Weights of a small transformer language model.
Size: 17 layers, width 64, 2 heads of 32, MLP 256 GELU, vocabulary 2048, 1.11M parameters.
Training: a variant of SOAP for these matrices, 141M tokens, 4790 steps.
Each number is 500 + 40 x the weight over its row's rms, rounded and kept within 0 to 999. Layers, rows and columns count from 0. Numbers have three digits each. The size before them is the row's rms in percent of the matrix's.

# up: layer 12 MLP up, 256x64, rms 0.596, rows 77-176, columns 0-63
# down: layer 12 MLP down (transposed), 256x64, rms 0.686, rows 77-176, columns 0-63
up77 107:494491538507456495500485486441486474496472459536554482426540478487526484485494506525513452470461432428451551424526509499491439543488429430493488531543514536576437463508502524462458418419500551
down77 112:381474543541430459513529489513513495483457518498520564422491453477529489453501496546475509428441485507507505420496522588494422532504466521474424468478492566550505487517479498445496484453500520
up78 090:475416486455522545479526534573534495456584468495432459493537500564500529425435464524550469524431563538519510542538562501543473507461443471430469523497487442504473535479490543465487497473491480
down78 094:497538517512463466510504516493503522444503557493449537531462556549476513587502475494473457573514535490523478588528497477540491424515496560445540468454483591490484471536477523489473425539425575
up79 105:573487544524516516524479446447615525462502431502577492488558518501513480497477519517481467514505416465445514485473483498590490465494529510485452455505581484451495449510515496501488514398497444
down79 101:532495533544458430468484477464520550471506483543564482522527410446499498518485557479428551531479528525479530494442542571546446516484537494445468460461497494487480467550508519458494467456610563
up80 093:423424553457466492494523469449502528536563458579441402439458495520524512477499480570520492528502464506468504509508555509479490541469477505496568481477518547470475464475489493410495454549567458
down80 092:469457444467515544506435481555490560502500536448450511492502434528527432484459534434518500524563514519555549507419508473544498555512492465487546568517510522457482492496450561460558602514497528
up81 094:550493502511514510467469491564521531461422460456587553545518452518498526487567564544525567535543445520476456476472543485466498450515479478435534539454455553510468496464426485458475494568457478
down81 091:515561490456497543498554573512474505549534476567396503484468485518479558581464477524532509505461552396518469514489488523516500533444533522478479512479473529473604497532487524531518463494534418
up82 102:441508470444481500464453487514469509555444498424547557450525420550471458493450516488526561511453484552515553566518504465491495544440452452500528577508552540486542497512494527413474450509523517
down82 095:499490519531477506537531502428492483424565473586484481492486543564452496486435548495443448578511541562480506537526490479496461451522516451556450502463477503405513491484439505509518576443479488
up83 094:475500552496532558517496457468491454585440501509463519462432553434550545503548507494533461446514457549550517558451516520436538514525495527480473485486460433496455420496538518506515420537484437
down83 089:542489465557431571523515455576427472470630470538495485484501505502558477499568564465477450498497509495525537492561508488491513519485482474520526493511496486461507410565448435539487460516521494
up84 095:458445496468516612506475463542503483525582472592547464470475413500486454532533496508502455501438535545551482504486559530507516570487483449540514494514549497472521525467445509475419520522518454
down84 093:480478516518434483525592476515515451496429538498521463503462536495445474538469510558506533521522485489566453494522458524459529559590514482554507539515442521484525435497476553464402434460540466
up85 098:507447489505489539452527496490494522429454458504571519442618457480528473464477506553511517500477496458485573492462522523449548497448487516550444590596520517506523558452508499493528508544458513
down85 088:492496503484463572529484526455485449511447491402475446435511541485573567492557522520489578507558470500604506534497568483548538501494530483501504500447468544468502483505480550520514488516408526
up86 114:473435456537474448495410497553529507493435531495547509507502475477536527465507532490504400515488469513555460459521544509531530580579501431473494460465479579479439518492535493524503442575522494
down86 125:489538510581479519499473460500473461487543533520465462429523597504530511500541512474533561419497482569466462499474454481493533441504467603483502444508532543489486506594502462457530532537506442
up87 098:532532500477519485514477496595464510464485465441523498492447537556531467442520480546473518487533543404448531449496521494533456589476476429521538479504495423535471572519445523440472517493446462
down87 098:472562523476440529474503434449478502549515521536558482455473509417474534487496501549474536522461422513522531430400498516502514534477458529514444448493417569568469490480468539473514473470538518
up88 098:479529454485417491480550409503551454494519481480506522430465560519449481528567533492508527435452520435518533504516490499562554520480549476508549519572584481493462522519564475449522511536462454
down88 087:528448466525512552480465547519530482480479478462478448425539524508470499578462540455466568418542550500451514447476457467496473496371523512452512558510492447467478504483478500453539525453507539
up89 087:484461528478565499585498497469463498440509485506465481530499468482419433468545538565489490587561505462500526507551535492525465541497475550497541517540541497539522504452446540618482528556509461
down89 083:516455498398516496505560469456468485466492527452461486478516559465536503501460553529453504476445497507492536501443465546443501492472436562469544469565547506601490525452558420506537453528500488
up90 106:488486505484487565468544505536512504549532558548441500468510575457611499472499495520483457481551460541444486506474520461518565529552405485535595557499457484537562526495489500505483473494442472
down90 103:453578550528508422528519544489434453501499554466492528487485458484479451546430533525480512537524491499508541474449497516522519513515475481587514571486485440544574493543557432428539467456477536
up91 099:491503467383541533517480511551501515444580391486534556532425471511560510533587477517481437501498497513509535483527518505489524534444526525539487498510557496551530572487512470479538516506497440
down91 105:481569465523477525493493565525482561492532494541465585534509482546516485502492488439527534474498387495551479509482502497540481483494499500474462499578536529567566533597531428469464497428477533
up92 095:523549515469496520496508484589460534533461549473549429539466487496526497495462421522520557528463507475454502515523485561515537512506478467486475484480435564488465614541527528511444485512619515
down92 096:488511477503482474463458570492512459531532509514475530479556429447487438536452406526529539498486560586512439540516502479490550524487520480521541525471458455505462531561537629497498462491477533
up93 104:481474538456587450484513475449478481488493546481554487541500504526529543501506479481507537408484474450458478507464522493464519520449562495462627556436521483503562531551445530471494438449533511
down93 108:517510508490493540509507599450415481555548518473403490448538479519483502512503523575543458497517468531461414526446458563484551524521487486537550442504493458487471472512467544489461437494462558
up94 096:499444547495551539452524568499476443462453475501526509494457524579513449484506551486509440472522474554459515434483458519606484546569488518515445523524465461493541545445431480471557484503496453
down94 097:569498475479504502476499497458505540501544516416446522560570507524540504497506524464514498508479459488545553547591515499395472472567460461452523490454501476544479430499498440411514511463538463
up95 100:509432483443519536489517472503569519481456438505519455449554479426417465513495509529487446480452473549465501442517533497571485464514505533565463593507474421534460554511507458539493498542460524
down95 098:505435488544448463504518506492522510585486476575426499516491466528505525537487469453486512497587434518465504533570438450524413469471478490577485490489517541540415493505507546490527430463525527
up96 089:457480509510467604440474461505533499479543479481532502517474422603484516531560524494503495413496494534426582483530578454516527503456517462492542486536521521490549471539531498545508520505534429
down96 087:480497555516484507476490497504498499462538545503507509560576403456494525479519493450425517559437503528483556505519506591502514491499496521511554583512565419474520488430437469490436470514467449
up97 095:465475497503465484498512460571503509534486464550491465468485525564522465559563476560504424524430529494392509527450463593471468440509524513487472462545482529460494495446539543436491534454456489
down97 089:505547428560434444444501513478505502542490527578460474509509501501474499440615508529468536442511526468543511460547492428505456472561519475504439527497562495475547451484524474532522510579475529
up98 097:462556493417455569501562480548513517571513470483446487458488467519439476521518495511564525507528506475502443570502474488502495502495510477512460503513461381556510514509438496532568483458498399
down98 104:482581510492418456515477525475487502586557520557537508497527485497463520516553576550424489521528569552560499476551490471553436437537486495507506532524485524499529435504509420495465485511456451
up99 112:524454496578544513501539492525521457563475547515441483545504523534535543500462418557527497557547461400474557512519436547498559470520475509469531568435472515485476487491532473464421524485509466
down99 110:517527534491529458537458435563500411451522468444555534506502355494559486537451461555529532493492564533529452484502536471506492475515534511532442498553501501557511536552481467462513488513501471
up100 101:456436451557428531511436506543502494503486535481522457462514444483455538468469410548493522504466467436517497419524483463505561468487477496433583488501536486513460510526540548467501598524470508
down100 114:506525544462472513543501564422483505514510427548504587476545507523504521499456449531489478534484514463529482519547577474527523510525521534514513577427486443490556446497438567509458526458426440
up101 082:577578507525395528499518467573459477513546466498496513518530461407532502493520500524497452517497497549454507506489473516527513493542502403501513485570490495523505556611506517539444484431503498
down101 077:466529486520513495458481488498494497523439462519476426499544517583486499416466444509538472491425500484513481474511522557481477525463463550509546422403546514455523425466488546535528529577447533
up102 110:544545512525510508507428562491512497498505497477466498484462542434529451443480551525507504548557424477428476618476540504456592460527550495466496549438476508485433455478486519478488512474456509
down102 136:462484530506525547570502575493498461400563439510513450427490437469536535490506465515526494486581588555521481551439503499472444496514508488483510488536482492524455468488500526431436463540501542
up103 092:527529502528493553469493455477536485515551527524488566441609517454475493526490450516492503479474422478444535546509506511445576483557504489474502566456521486513474397528492445548520523471426546
down103 080:458466522505448422477430491494470526455495457446505508550496492559555455533502517525514502569496537453485478483433508539571466514492502495478529541585515505588493461474542593572518446481485469
up104 103:498490491522488496506504492526513518499461529437538494497439497455507491533422552510399442503545500489445514482463555496464488545540540440439516531429467502492524508418431531520580470485439417
down104 106:540536507448516476431543530479550457446431519551465527498588522511416444498518525441515518466489420550537497494518554483466507491501494434559511407518507492468520515523534482508523473449520423
up105 103:542556529556480519478480560496521531507485501528453463517522507543448466532498618477527492454485522496550500499544482599496491474503462569495478535565499470519491537550483503417514545453395468
down105 091:505451562502572486497514540483534489496434512474529448546511502493494539541532369510461496492487517458482486482546524513482535577532538515489504504411492476488512460481489375530518534554570517
up106 099:429506473503511487506499468455428480575457470512518518471452499532497489377530543534511442503467469457535452469512521522467516446476518633533527544470533455516542525467554527486471524503496547
down106 093:443450542480456478548562505490538520494477570517461472547532465434532495513451540532490539499445482457540490525582505616476529554500539408518509492468491463527428479523445501497557495524496485
up107 094:537518478542519560505499396511571438517516428467487541507424457565499450514474528503520500427466454405498525542437531511536476465518501503504520475506461466559417467484541505498473457535516501
down107 084:498479480448491478520524545562466466539435484556539503549465494430548414546466553487446478514542487545457490509570488549461492521495445462520581432497504467474458486451479439528544442506526543
up108 096:530471584507521527557460449472458482524474499496540464496536391440472452508499462545498489546479561465454463577471515500576504542525441475555485461507493582493521536474482549438477458500473513
down108 096:488464462547452518548517495562532461448579462528445473558497512561523473564449516481520515527570463486485524462495478420606516448560533518478512494530530490428529505514543461500484488447507559
up109 097:604476487489527491562564420489506470525517493469511515511550411478500498476448470500494487514556514525486432560495461557514513461523384538548575456512516510461537517530463498528511546520477451
down109 094:428558502548517580481495486500464543521510446462464498473516513528485574554476512453517516575453474474544520477436489498484499521526549507517518476409411413428516528497465517476556491447532521
up110 106:501524494511489488536491474520492445510480487514495508486487491516504546487474542497585467527477465533599395476513441564581479489565530556499589527486552512514538453581534483509486437483469565
down110 101:573491439498458484515471486497524575562522558530538455475500551438533488487476496491449545554508477451525531554548544558435489537457531460497444589470452509508470527491509403525524490477547486
up111 105:501482485512578557545420509578503510511511501444492544487496484513479520535527490535547477503455520588405481533542427493515490441512528459462568553530479511451489532518463443443483540530533432
down111 114:510505506495552528529460559564572525512502601472480517568470529449515502464506518534465541502476450577456542432533538467495486545493525507482528538504484458504446515408532485450432498451536435
up112 098:532468507442543492473539500562488538460584477552517536501475471444503473380563446495528553505554505519444472563521517423556554523501521516472550533442470492473485503492446550470539508501508529
down112 100:478586462557475477517459513427548509485478525502567459487524529508516512505387531455505453487520507482510483449516547533574452472511490568519412534539534493464534500486567531512585492526451513
up113 098:494491547505484548510563510447475494476584458441525515440573519506578556482491542479541455474556444522498509534526500526505510459566429519510478536485545497376494556511485523545515475528498453
down113 097:596487562563495521421492457461459485492510499517449489577502477574484558513504438461451511521466540569503526460478518487520535495446435472548562523444536483495490499490428478445477477562509505
up114 102:505475467532526448447498501467591544560526478503446458542512455547541508421558513481534505468529479469560546487497454557587517446460509521482477593460520510534476512477540480563510441505499546
down114 088:493435494476462467492463555530431434432422479503528522523534503411513521489439499542453443476554482534439528486503521488515527483500536450509489462424539481483526507535488442552550418553535473
up115 098:474531443481545462529559464484542454483446417491485513492543552428486507433482549485528423471487466563466455472505570515534426558451451444514476523537564508522471499470480478464513431499512486
down115 101:572480515500452455531545574436485498525532435527486468462507522432458504522505442511539511485515555492532442564530483509484513442400519533487475454535509509470578506407497459457536485538521546
up116 105:489554453502428497518473458537534570540510432475543509526473466462427471460506518478476537516487474526506485589473482547484564442472478558510465466512501527568582552473414456518536450465499499
down116 106:536460514443518559477494460444506545561504600432560536474477526521519537481565461455463454573487506475501504449464553478500498505422492515545509540481470433487446532455532559509486551533513459
up117 091:482534501582502495524455483532488563479461581515467506502509491552500458531534509495567418473539479432573508492473485600467476540526505463507483465457446566579531527532484561515468500437478502
down117 104:461434451448491466499475527503497468525527467569490525466556503473531524491521487459511499533493588518425476527509505428557452472461491585545523517540497536459477444465468476376533466467538505
up118 093:505536484414519483483510571485548529467485521493537508527488429453489497546498592514502448434479453514480489537511522559432499517554481570441556481463547514494539570494507575532580516516453505
down118 098:509523432479447464574469433549510499516501519494528527512470445455475504556447447534480466478422486505497507529474492517488493517471520576543445552491476565548556487597515435490419532535470530
up119 108:520544506492436517523526475540489552402482517478513429503507537495554523486532448486552520466509564467529560534520482520522545589570421484507572457532505500537526593476473513537521495514503438
down119 097:505536491566477513463523446489548574538504532545477503458509520462500549451457483554620493516486513500477545526552487568459532509512543487505493487556467434475480493494460560587516488412447510
up120 096:483513485437525475484498494514478469502396488526478488544510415495465523486421527532597504511457522474504495523483471502478541477522536497561587548430482518442480514549514579532500430569539508
down120 110:545482487463509488531508569504523494532560480525490474515532512445463529490467573474487536534454487540453492541547482560540532489479550445500498509408434515505502452437541428534519577536606510
up121 103:532469513464491478490438505509535598510476537565516462532555474490455534477500466513504516484599443505424449515463559448535530525505582486458476499458423569494458467454467526444528485496512511
down121 100:494501483506420495512480498528484444499600487496457459415433466500446518489503531476527491475438600460538468511491501505488464517404491484521538570507517490498593530493540461551475454468492452
up122 096:490579509527539568542492412525500488499496486496526520482517514474493424541560499579508515456513506494495566545548505453528475591482554522443575522506541473565470568483440511494504453494496563
down122 084:566479527477471533475525553462540574496518487456531400532469519542527518536543447492470496482503532491548459483457516503475483454574489491504497460412479523578509524579570542507509506486540590
up123 090:510445534477524526484479459515535500544506468469566441491584492448522408479517408464492494482547510496506570532499511453464588526428523510450462516530494526452442486526496523544560445520468540
down123 094:563477500512425582422495532459512487512445470463485512480521487567530406476554482464465522528528456560485520461481497524520419527559487532505508456485501572540499497456506466573456513541534441
up124 100:477509474513477505501493496537463523437513503491473482492525511532517496483536429573550506479580416464493472488539433483485519446517483527508499601447527510584547500512533457541472390439475549
down124 101:532508505482524465549506516575485494427484507461550484511437507515448413555501499520473453538497469470528468462564497496602540512439411512448471529464490471546490467495460464485430475574527511
up125 101:449507523423432522540492429557518527484469491514455503483521531509506482447531481448478460472506476559573534498397445517553548540561450521562453544482544505527510540480470514497463568480453531
down125 096:478473502545561557487510548531474500559464515478487462518484447475526465467479470501407581510532530472514518441483522545522528506505525479443465552552507509522557530440529560452427387518462527
up126 093:559443411470568485512512490441487515551455473494467460530459502448485541530454458464550530459471508525480444534484543560462465518516574511461515506461543514493482581559548539495570529457510443
down126 086:451491448442544472484546459519431517584465578457522453541464472463459516474458553531483554438440532513484473517471573539524542441508499496426486568529523486466530470494483504483476519453562477
up127 106:527449498554532555474559492522510563427477488489512521520434456540404580533512482462494462496478498447424457505482535532519523495500538520518477494564561448537438579469477481518495568544516519
down127 108:536471478500477553475497538471550420455549501445477495499556508481436519539461597511498505466470493532495456459471544519531540468481517469538495538543414537512442537486498592464491488531394500
up128 106:494549497541458546527533510470478531487533455494517445479492516553438516465493491472518449456512477502422569593493501532547517464610541566513536488442455552502471575539521512502487538466558467
down128 112:488504451494496505527455537426576409482485564455553460477517452497483580484557524508464528516501528497506506472467607484524540523480511543522439450446526538459457494559467505573458500523479466
up129 108:500530503531569486524466460497508570429570456494481510516415489496524519452455472469484524483505511467470433504476508478538490469522493460505513527454530541604576496511594495465454545442508418
down129 121:434516498531525537521497540436531527572555530509477503446551562514534512460520567545436547507480502500515549507430519503532464535482407456490504490415457492553510431540577541533483515479509498
up130 097:520494501496432526461530416557479508521511485441489569500467501506529444460522603500483448441508507521475570490453507580455523484470441499451528517536517498452541551553504470546486521454458424
down130 109:567471531458577500479462470481471495521442536506481555557500484519540534516460468530507469493504499552506455496466520504580527434497521522452533527504420471508466578506441588520473435521442419
up131 105:531415586483538494569510441542464512441477540475499447528539511464483548503482471542500527498563447485518476506434521452505586495528445511506537521484470479558516475381541483494500533514446489
down131 108:491466471478515541494556548431509519580501501530561471438485448484517555482530484475560543457509498493478528499476483437455581407477557468505570515512478547542468478527523440501527471430564480
up132 100:540556484506517464520479506562500474537513468442428555436496530447425444505479523480579520489532501442478511431554530522543570547518468522531540460482577463496472526493565492577545502503465494
down132 098:494520558572517494491506458512564501477496441473469404521474513498470486512502504547504544560501492581513501516443524495468545550539557500442507491443484549417548514480534460459516603483432461
up133 102:454359434409521537465535544516468498510459460472398528472545501517498512472516469475484499482556496483481546487474537510445542449510536461522481465466471502536533588474517549524514503481473482
down133 099:456472399465530473509504475521568504512551464503448479473520551450477407543511453514512490508487573554507538499561486538542569540473471580458503502526450510458438526496506545585493509506538488
up134 099:397528478421548509537472461532471509461530519483468563488494449522549444512507534451434502529541426471560439507501531492527513518520483460483418446541503523488519543455509504516559535490591527
down134 085:480421500566504513483559535419498530563515444514525462491496522381552484472483492547579526588498505509461484561502429473469470468523486516520452465516505507498474559531522453550514528509526541
up135 095:526541455472486508550458479543479535481594445445498561440503557506530520525542514512549446503482491536492466540518522487493581485484491551522539515487442558442575519531484471451591492546562531
down135 101:483512563540531506491539507428533521489469561513446522531509417503487428457476465494522539513504456584554542459482465537534506527561520453519475502536485508593421481492543488518407519453521537
up136 099:470531481550502588436484530554467542475467461507493543544523436469540429463514474521488458524483565554504516530557575497533562478427497514483536567505480424558467499492531494441498470551533505
down136 116:437483521535457418494540568487408465532443484464487454530536490554517432473434508520454532544479542493529471532487521448464489478496493484483540548446507488594502570517542436447530464491489506
up137 093:574446469492506479454537482494429482487523493562531497524441505458537435536484567586514426460504494424434468463475540558499536527515472518522553457480465508551505556495486503517583540465535493
down137 100:589465588464601391469508485462485501497460508502491516461546456505563456480525521556501510547452502485475512518454441478474513502478529515486502592487538467443526471478494540553496552461534482
up138 102:444454534502480476445515502536550544480516529511601516530486504475547556473399526549519484497466456503464439536468563512425529518493486529478503472530488503545563499562530464505589495535522423
down138 114:453465487540507462418506530536525531570532571542467523528508490525468520535470511496412459518526513494506579514439612494544476561473495480546462490499467471508599512536520505463542508448515538
up139 100:535485517534435534526450472501498448453568570513530529474458478579506433496466502488499491465560509461491492419457473538492458456528510489502570489524523583564478536524426551533570496454526515
down139 099:428553567566464478516535485469533462414486539524528509540531553469479529503464526480529507402578512572520513506511494505536460500458509493521465401545550522551513502522553537490456517530555521
up140 099:541447475404520470497475501493467481494467490565468553486513535505543384541571532514555457533540528466523480420486460530568502532528525514488553555527409524516541493491466506531545494523533490
down140 096:533563508447452519565480563475502528481522526502446577530555501559523417449441516476493531529525534549499538560523478455477475436475535417513536468526529498437442552499490478548471497475543536
up141 098:412501498477610529566471531581498502519527473569540479442461514443542503515478477534528503540516471481465554516552492491399462530458547474466485499470480530479467520484526545423509523550525467
down141 092:523533551525471462473556463491542490525501524472510532514480519554523498527452551490513531465463527428482549536467439491529526388524467502544564538481498503546497418575479476496543470520390453
up142 094:490544558493485517514492465586486526474547461491472516551510491549442485473514512487419495506515499587574484488592517529517482494532410504506461485478480494501448498564447455542610505541541501
down142 093:505510546492487511494519435454461437542491584494503536485458495437535498524428497527533430465483542493404493547476548373511469485444519537494515546563507505545550530486504476532453528516509527
up143 087:450466546451472532447530441505546483455484466515514499484497442492494502518456441426472482444487538548533539518495487478535556469475580446499498490476552449478414527458505529588553425444499479
down143 088:484542460482478478522554500503509402458467499516510503509561443548594565548547535475497435445524512497502536568538524515517534488461504476554442484495476467530464446432421512550504468516442528
up144 100:523496526438460527544480431548515425470459510559439472498454470544552526514531512530489479561484494497477488578498520505501528562544478510515528440507612442520492546535552533446441520530489563
down144 105:516498502520378556472479530502491596519515498496539562511506479501459482564588557510445477494494475528525559496533511539512472533526461508457444494454489489498466525469512492539410433436442522
up145 095:537503543534510522583459483548518519496503464463440502406510527474479543499526441446526483503480398499554451479524428472519510512494497529597509523448531452402488495490499545501452469466537522
down145 101:546536500500459499472536545474458531460542478489557508546471474530523520465471579529442524499476430524447468455429445498356478535497507472484458551464549528572509511507504487570511502470488499
up146 105:478522563435499601490471528568519540547494474469526465461492448474456518482619517535541498567503462483532550550500579470458545502453498545472460556555479551502510509464527510481503531471511477
down146 097:536538482547519536562484545497568510509535495459600526448534495484489501457512441404540612550494445514444492506433435514478482520475438483488465478475513521501454474458482487468494526510443473
up147 098:541511491501425591469497420510476531530512526521448492530452555602487501501420466498490501429512503457480497540591470500456522461477503508557555459543505516465467542495485539533514429445490512
down147 094:495451501492451485544527565488486479529488482444484528499493475505508499531498441465542560462516466490468530461446530499552508545495594415569496455557473544458535472541458447459571493583561531
up148 099:460506519491570511526525508518436456525538484490563496535452495513488510520510406521419509489537539482500496471609468543510454478477487540454574492518489542588543483481528539396513498473553502
down148 094:619518465583571487495530516493468428493508517511541521499511468484510432482523487445505500581494459544462475535493530465507519461485462531555546535512524512458503481490485470550406559582463489
up149 109:514469506525472447486422503502493434533555453454500508502536535466462476388560438501522454537552566554449475549564522526468451484456547530490481529531512427543500514495506505483504450521428491
down149 126:528527582532495468499490486508440456439489474490579521545517482497422459425475505523491562529495544521521503508505473551485524435501503503511439585562473492484520532412388500485454499480506470
up150 102:473490476464540586499442498537517493461459427445545548488540537515458434511469486493463510478502451441465561500543524476477467464502572501567443562541545395467510537488500527450469502455506499
down150 106:384500570509541452532510522552520518494591502485519508533496473527519538518544510543462553424529494544552502454464510498514479527445531536482491546526505471499535561562544480505471472452388485
up151 089:535482398478476466501432557530460515506487486443454544500542517507448527449531540501505446469495512472501453483532504482555555544458424517521504548542526417436516492442510545501559479551441551
down151 093:502543521549514399517492481493464515473571451464451412448479521489467527465456466526577560464427507476525500477540503478510476518544462518544489439459525567573481515520474492476509519423471552
up152 102:483514528539551527564504482467503469517548542568505534447537571530461458467596493528533536482514439369487497533502491515439543527535597445467493474478489457539489523509541491499520532493510512
down152 104:473514579471515487499477514485527505493551430505540512526443440476566518501543439504496516516480527594496518484443537452555491532431487528506507500550466562449405473449419554486502468541454503
up153 087:489550469486469583481523489484462521496514471494436460446426511476448466569524440460522470511511570508458498470583549504556551577456483500531457545562533541574508498505458505472473540526466468
down153 089:527536512512486457411503563481460530548442517480442513503497475498479530498489456391485501479465510517438482486487501563523469473525498485521445478491494504487500448519427455391509481488629495
up154 099:523476520483436491473490421464486476485537542507494497481572502474528573516475473559490449510496454503451526609414598517555449565571509448489520506542500474467542519472493515468450476500500485
down154 096:474542467525503525486596476474479494503416518434503483438565497537501568462554532453549419503424525508508437463457482439475514516557479526488474538467487475453523493486509506525481558550578483
up155 089:524557530473530519477525484495551448539487454502506455477461524528486475511517534457450490452466449425445585473573522530541494444572523513449478451538526481527450583458516475526465433482427508
down155 082:432536455480481428534393504531492501516547523474505530488572551516426518446486488497507459475528474550478464562460513530465418513502477501526497538455454500523440488516573465462539438535443468
up156 095:587493513443529463480484465524528458461502511455500531512541429481416505546551415490488473510526516483507465500498528524483443507475538484551542589555479480454496576476576510549470519559442461
down156 092:473535505475526489484485464488489466535495493586465465466517462531424533536487564486530523476615477460555553506540479538513448417519502512470488508556522524487527549502468502523482611521450575
up157 103:516436422497475488524543454519400483413483445544574508497509510513506475539522476419494458481476502520461459479526406495522511534484547505501499471496546543503578548488548467518565463532498447
down157 101:446498510525538547435411531504535511513538457503485507499434529537502505499532464522494479595496493429521498519563532515411496509529571444497468471534468466436506479509463554449558583473516540
up158 102:495550547557511448520438519473455526509525428562469508510561495412461572503519415422530518496505499471501460504519475542509504584494482517509452486443531482496504479534472489442547443539437448
down158 108:493514461516496549431545517538526508551489477486468580514552478509523536487487515437540547456518482569520611510468517595527408501444504407539456469512474491471490513498469512506506551534488462
up159 088:517433549441557517489489488591431538484529541527464454535500473418525595499540535521469491473482496456508526515577514532475495462444481519456476516564499515447528560539533509502575509494441526
down159 101:564428616476516541513503504472470458465454532528537504518480527430548488567399449488492489498519518522455464478573538544447486540481463524458473492550510508525526566513555510482445518455511490
up160 097:586585459523448465544504442533484515522506575472510483494493449525557542415481522526501425463524469465461503513581445514520503404494528495454507495506503496474535526553469492489482502405521485
down160 092:434526494466531525451509541538495538465488521418559457473529503575458533464502478554440498480586441534444468509460553532560484512494414518523531522522471482520531429528508480465530445503481570
up161 103:541455586461528519551474513543521481477516444471506529543475564483501410484405501581556484529471459507486510544452501504462519538493553558501483499534524522456461576458581532508499489564499488
down161 108:481489497434504496445529546489463453530469468485586486443444443489595492428480505566541462545473581486437538441429519531465554535499531495440514489472462475515510485484513545481556519517510512
up162 096:514531534541496535510540507539469459443508439456478479555487577539536553415484465543443493448496396506473513464554495475472501531506541522483560506561547509519496509490560471470525552398495504
down162 094:532454529480503572469476482575479480571496534522505533446467441498535459569534495458501483518465517513498462436537475533511541516403500485501508532438511543458507439496421519495558557415449519
up163 097:525567503464533478538527464493499518499486591466564523480575447435490523458539474479509444425440461482522564512478463563535521515548544474515453572506505459403445511481517526494473525531479514
down163 085:516509449553494481441458527524496522421535483466508479489497531485486541514489514482557421477546581489532530542589501486505527534455417450436538550499421440497557535450543460503520522480468465
up164 103:415454538521491551493526549468513502449472443483555481476500491483406451482499542451538424502479488524482430485522571471492469519464455526507455510464515446513557497456477537517578558413492475
down164 096:545519489468564532510461522441439504479541499451505439537507427493539483528480528491534554494591512487550522532527477444525491423474474531497547510557474485520451485405510502537513608466497450
up165 095:468590486507469449506433462511545510533468456539427501447486498503474480456525522555477467514467463496549513485484507499449571593453528534425496440438503450470536447584471507531535517497534483
down165 090:553468467501475401489538528468484465466532397486466554488469440558550490563455482489576524436489571492504498468523493517485502508540495471562576500548512489484509541552560508495561484499553481
up166 108:479538441458554548521518576506502452471535507470432459499451532559491454536532512525565469506515416471491516462411503522572497509524512510469596512501494489530527426463455512540558457506460482
down166 105:441526577506556515538503571468392459434468498489478515513560570481482492491514511530557460535480491496508534494391482482522503465519401541543504564489472499454519490466479494510516448483469457
up167 099:515509531484438498468476452508517523530507462480513557423432555507560489546530564489553559469484490428535456564507503503479538457549505470467531452555527526507439482503544566565513464492595479
down167 107:484480492504588414537546485507455500474556413452535597462451475547512522518461510470534478540510496430504489530544507549558520533511522514486505545495424531430521519427469498473493465443488518
up168 106:538432563492531485546438502501441511515438530507511448477410469570548506537478565466504546455554497499507423517519545537514465546525480497520432580511546422510498532502520508569499471499528489
down168 113:497421469563574526463512517460565533517544460453473491530470517495492542474597523519492554483446490477492439538539470539495473537467483582556419529451464475496493557525477503473468495574537526
up169 104:498515522534503500513470494515456585465467479499467503508533466469518514500589562506487501520525503504399559541506515580556504523412486436542465506551516529492544495577575478548474487468582509
down169 091:539493523468564497548495486536563514511499537522489567568471533538485460495530568470509463523474487497546436572519512452594506507527503519581547480525518501541473477547463536495490590565417489
up170 095:523485483502507481510523548586499538521560505466520511472507435546511483506465480585532521504537506461520383439446519551575532516540468555464466531502535435424496480563458485529482532459540495
down170 089:508513563525387587498521493520484458481498452513543479494510466453570524478512540551525521516463588471509436508446571469439525468530529504497491524461476505444452506444531450561505513519470561
up171 105:528516520451512484511426488482543521518421595595520466536512496475492460474520472535558524470505454493455541533487538517455531506565639490518512551467500511490518506469455540497564517448483504
down171 105:544483477539444498520563499487540509478537424491517454527485543492513574514475473431455465526534474505515492474543496577470504478544463531518556593508433504465473532553434448437483578541461521
up172 102:546466535462463509507481486594500439495466530510512468578458499483499531498432484528451529425539486571529523478528418494526613474475465439477565509491529521517534487522557445498500489495480437
down172 120:501448484445493503537506490550556529541475488500523553444503490449551547540451517475453466480480457573493528553503467407501493547531491510563526501481474438477584538429521517532538484398488463
up173 094:483395525484509562457541512529511526480507432506449525480488517433413455511507543541475434436492507481467509511470461454484557484472448488484566390533524491465518466545491551531466506490556512
down173 081:499464493473549452508537495537440467440488536543461537513534490496548569428509522505484485476531520459521525440560555463524526525466420437514413550486485494447508554550532544527569535476436476
up174 105:520534551423430547535515429490444519500455499504534474487462483528524532526520513490455455513473443528418504517500489524525488425535453528518529425517463545546520479442397483560515451479495438
down174 096:504539546492546416547593471496458538444522563456440509442525557492482525547491475581406461471470485511564473471515459515454535445502485479480448492496478509521527489493480545550457501459492449
up175 106:501428464483508526459482572483522505518418452469484530491523497540465507518548470452529451477569497498455516474489466478537497540597526444440478490545470522493480543504542560496504409606496456
down175 127:478512584439474528512537492500515446494479510437528520547511516482450566526494480497531551469494501524556535493513421599519467480500530451479596507472509462503553453497459524415442481581478486
up176 110:399517574458465547519509542540496567482513520548580512453485501465399438523442504518525436540442512517491471498547514495473494531500500439474475539491455432485502554418520527499468505503510473
down176 108:506525467468448482497504428515474519471461439497498541527468463467558491541487579483518580530531470546540447476585527554518452413507516480462587470453554486552483474512495468499455493570478519